Part of a small language model's weights: no biases in attention or MLP, untied embeddings.
Each number is 500 + 50 x the weight over the matrix's rms, rounded and kept within 0 to 999. Layers, rows and columns count from 0. Numbers have three digits each.

# layer 2 attention query, 96x96, rms 0.173, rows 0-95, columns 0-47
567423520561496369464470438506516510517502431487611533489512466493578449524535458481492538497542469558464481442483533512548487524516505566478442
576485488410485524542480510471576564500477475585570533573471511598473508462560452485486529433510507466524471451586518477450574488483460568474502
517462555470501447439486471431588527528456492473512511493525526550461512476511467490499522386532438492589486510582441484492530497523453511439558
470477492452564376518417480419402453462512542533523491450450520520441498490502497451543477550516503519469540558591483553488524513539558552471502
474578552446457420423610543463564471465566486446505599534455516538464474581449429529508537406538414439585559378528488565563469509434398437447484
500493436454504541519537561586578458512519583524484445555496521484549421558494543453559511520544582461486510539453526549486448540489508478536459
604487498532419561528438560516584521481532418495438511533482412462451416444433380419529487440537512457499475580465461485444524577436567483500510
562419480393423502565483547522505497544516450437471567385507526608594477540498492512513553422481432475500491503538439571457547559431536596440554
505459558474426411443515567549547505528562371502485525629456492562403457455445437514391599402390295481529480418596388559455533594503453450475568
532423471435505400538447456462393532446481563516532577541469369479547505506532487503481476538544450489425498493469530556453506491531511404545540
524449582483545504451500553592532521420465578453520454414499523515413532408505490484457551499632518409479486486545587498567470479538403408586420
418485413451468468545507545454514607483370578582523480581524565381559548361468461471442552498415441496531532547433518528475540545469527486505416
536457560517509527506524402594517550538466486512447415437467454581389471447536369471585616456491487533509500522456464465415385461551454399496590
523563440538529626489419571527514525436456491522506516497526511459497509535501563497499543464446466560481410451576505504518373487507568520522438
565491536484575425487440531494619499507411504477586434659597484457514496509427415513513500377510420457554486497543433463419550533430567580506519
472466389555487466574433545470556434463531462441470467528493561560455487594491468482460471492511472485566463435503616480543586548537492410473537
503540507533472594474585513566545509535466517472427474437486413505532460460474564472454530507450498480484452505501498475534484547505538404569455
521488530562551427512477543496491505430551501580540488566523485536464451467505451579504406433491485578537534426462529509489503561529518556509529
542527517567509544535475498458496515519454464550471528468505478560474523432491442450504541507498500529534521444411535488500526520536490503482503
442471606529483485554536460511496435575547523390412571414502512397507495486422500480550531495591509447567536564575529508424540458548537504543599
533435499422484474526448551519523555540544459550476526541540535538526483486547402522504534457463442527470503534543445490402500521541484541481524
544512589464489470504478514471482573580457444600497405507572470519435459494533489510474482424516461561504548611518443541364629578542537573468524
517524516460457483467417481542477468445505504552407454397530539410467535549484478499550407506498530552485547542414521552480479424397515506530504
508441536430487453538460491528472515561522582517499556546467564541464531497498541535512535481375477510516529521594427442535460487466543575544461
482425466453484426517390527479498526411542445524510466578552482464457450399470513537508486482460477487516491397489507473511547479450447465513503
452471506479451476474615532506542509577520507615457437470483589463491502465557516597549452447426592536525542581583521486465572481473479423453540
457509532541528486516453505408518496464474600454484502505490510504484470438489501472559544518585545548551546500547562500494373524532446473486451
535662512498504427492438416516527484591495543510511506505503438589543517496558407462416503548444411518524503465464575474537486517369540536526452
561487513563493364401510570514457514425541548441419463547489390516454536508593531557407533481426512443548465426552576496459459419466556517447605
476490494524384522344534515406526371566401525583539518492577527552499603452520422458573559574589474494607489468542434477529466518608339513463533
506424585539367521509451505564495478488513456661411490501552401524592617487505509442455557602659489498498529428579467472532625512487499318578558
431590475634462505538496475552495511367519540518419518579475488410621590470452559541468536441573454483517586524531508460487482628508471440462485
509456442518503432440448551496449444523562509466456479465543417490547503545483495450517512455429447493492541492459509500468533571393494413577543
523523505480513533478570480628478473472501476537498478523485486496553507470476497476458533464472536447489494531517553423546487522494545516613501
506487483424415435554439447461495514517410482582489469550496496613440485442486432480465537478551500522476491551543524564550583447389513520475412
565514418560585482461537506462562473430421474549551452543505497425535422464603447472425565474505418525559488466563530536386512548534560533512513
546518509581464523540476526513512402448515413562548465412497496390595478524439549439564542514495501495478578528480548496466505510424469461497537
546514524485524549504518431485430501591469519492494472542490510500529550440553467531511510507538486480525493483490488517513603503547535497517542
498429490535508529508453510538512547490503467521543488512550510464561640450559533461583499450476551437467516478500491483535520547522460446520524
521517450420456428447504533521630483441464483503445479563583530477524487493550540558448495458531442500474426494501548514518549558512435496536451
586572501591523546528451543567499516493580470508497496660480451618428496478496476429583513483474473450505534418423522449516509506491490582483501
469541414542533511554466555475532510553500521511450510532556412534450422479483504464507424470506543546523461504468497526508513611574525532502469
506499492467558443334467536450464550468577536463571529475554430439529540544456485442563532391520493488514442565501421502483428546444419578479500
513421486442521637520583474496508551550503496466553496457497453544460518442638393500452527509575544472443529551463531484375599520503422517564466
561521498417419435531568534580545392669585496551540476481546458511508574495523498505449490441351515526485571488499495518452526441510526481483505
503459405451432594432494637484537539571461485469471571511508531548508473540488466468525434529481519536574500571563476566508538428502567534437509
526477491519493504476428532525517586479572606658477483455464531456382455400524544575572479479455529419560425551528555512442495454486558469482360
494475414510576576536497530459544604564490426541478495542425527465581486530515439587464467582468484512490565498443571455399470549425494522446450
542545458526463509467515497547473392445644491436435456506538502515487483533478564475502457491478514428467480472464497514537510463502497473564519
496453522387498423510494515502519516535445446455585451532495512502503492480504411556496473461538438509429536434523466512499579457436452472437488
496546426481524506496426371458515541470495493582420550387509550472510470499540508503516494566454489540489504553460585504396513514470551456562567
503408531520563454519468515418422460469533557454470515527500496422475515462536578503519516536399548484475529537488493525531542479606502513492487
534532445453433493506503405493548479548520430471438465437464490475496516489450443463479517538538413493493523488466542567556510585449492484492484
496476513414473501448568506473526486502415518551496536607550436559519526467572490584492521500491509553431418553600431490429537578475490424372526
554503571553534530495511494494502490460524534496458476568528470609483477468488519453546559497460489456532391518494447483498503473526489516432496
522471543480505514549427485549421494548475494568507497421478539423507541423544446530556424489453507454546472531543552471569481484498479519506465
610567547461428449495515560447497438481460452548555585466500483440459441526476511469486502531526578490497432571503469436580573548564562483515596
551553569427528476388493499544488513493467539468461498477447572547509561508600380548480568454477471562473491475551571562462505526500428517497496
468447553437568518471525505604493532514482578436509422536485493511557565559568511457545519507527527442423449368427496508546501428444412460577487
591415408586577530446489444589444478525489639461560501517430520480500498480538489495463508491467441555545536573450519487586478491551510569486495
465514485529523486507556554436490530387605450515512568378540439511598441566633597477461419487486546546522464513432474535563510504388557516433501
470403435618490469489512499561479524465465599378543596517585412516493427365524462527406506560532476523440599438441481448431466567484544530441582
488475466473530523498523565411543476391569447549543546580462472498446567469602441455518488513482529493513367511533530458468527516546517536588536
564468497578500520501454514519444454465547514499441560535499419439546409478502523440487495503535392455538427529480511529424560501407383485493472
474460472424487469501442527468512497559490549485456538465463532425439490454525561561471430382513502478601428471479420550602459439566599499540445
549554569549493542488509547510524437451567502510519487475492551479526565513457472452502526504519504436515568482458414467447471540546470462526569
466484428308436512492433483549534529516520522461542496515460486524419474510499452489471513526460436455480407454593481571507443541516579529612433
501498539519528506511516595483453436463548538483595542553518610422547509458554504481539548531485526505586513451495488456483490491484442526474508
530488508514547459487474543467474491505530624492540532438431598467481545448531519486560442471476477461523547561563434504523524434508461502453415
484527594489419544533549558519561519576489538444466472510482507602411550525567467506497528508559541458570489507500541451544425522457477537500378
506507482500501544587489571443545407351560493484490550522488602551503502518531538519562458531415539488533504495488632461516577434475422450502536
486399441436491474485559520515515518521407496390461476484442443496476481525593506553457425479384452620474513510500558547522449483411482462382467
433502587562560499528522434518442484536589526502600573495504448409521494485574518482576450567471479510439591448443370404467526460418443462492526
431542512550469550466617373547544399561429480447531492467526477577532620509468561519518600549470457525481574473536496548484560486445383501466435
570621549571455483449472508472502465494436675515599487514430538497472486496411359503501428512527520506478554410517551485512477555540555480533503
686466551550481533477408491489457544505521593573478502535521433513547523547535502442399461501466510495509496510552513454521491548533576502478598
523524444485464636460449588551550461479474457530455534589509410474457520478484504488477416583414522480503519538481514524545456465501533482463494
472466467515405523599458487384518460483509469422589478573545527502542392529542607541470476576472486537556526505506418504597655563471500584419505
440518494468518476433521550456560581574550547536495404418417399522502339423492591441526552507544505504540500511427554468542492599516428499553476
573503519336479577561469505496551487514505371475543478487546499462504451554456394498476477568586509523501410387483575518454443517421442470618401
483566494596546463491516490432470439560441510520490574513494479480554510449526509458465525419428541498505490556519513498482499480432439451533585
567448531571503504511558500482508545416482462543499472584575480570549468549560563547465480583511462496469521509521579488461629531451477554456463
524465440503463520534487505528570513508519532543494596473444561477464479481430434499441486403481475468547511541486396497497467483572495475515474
495582501484456471524567488446531430516480483506481507536522526576512459536492511524475510477572439509503553462442549494537557586475554499490532
472451586560516493487542555472513401364530480463514462508544594508534631515452582502559541567535545466522612495395550516451494478584404487492534
508358397502474563507484416538468504549517590478456544539559496460497440620482547560495438469506513542442483546475444527507497576532504567559403
520458457532536489543516501387526443464433461523518430510561484536518477531529465446476528504565645503569472457473486479495492446457467552529496
559490441482498433511461482490485447487376504503428496502537500492473583463483416483488522529475475541538461543484592437515464535508561560559529
521452500426527451494491496521465521544446556497521613412432464474568442442583492509499430485472456538476463575466478535469441496483534463475469
540566476502529525580525381437483606466468575613496477527446395503543487566497540533534582559432482513387423502517470509449558433420553554521461
445539469411435502558460562451433468373541529644508471414515494546489530565512488533523517515479620486428417515554638509440524503560483503443461
540466426527386602386417491428521527506561529511543544507489522506536532490548512534503452595439535506484467643503496470505489544502464436549552
490515431538524461499508522577487553392435591530543511555492521521503571357551423579478500548424416514525539391553552486501378554480445451505577
532428400544460511565484551507493471511637443541477609472587455466481519468473388461478450455508431532566534577448518562383543508540467438489543
426500531508586575539437395573569445463461409408504419461446503463555475562432543572565401461492460459527490494497510538491452542458459568518589
422575540515468520587394536531510550464534561510405473477531477459446597456605516513390474564468456464475509494516458508425514559505488473522488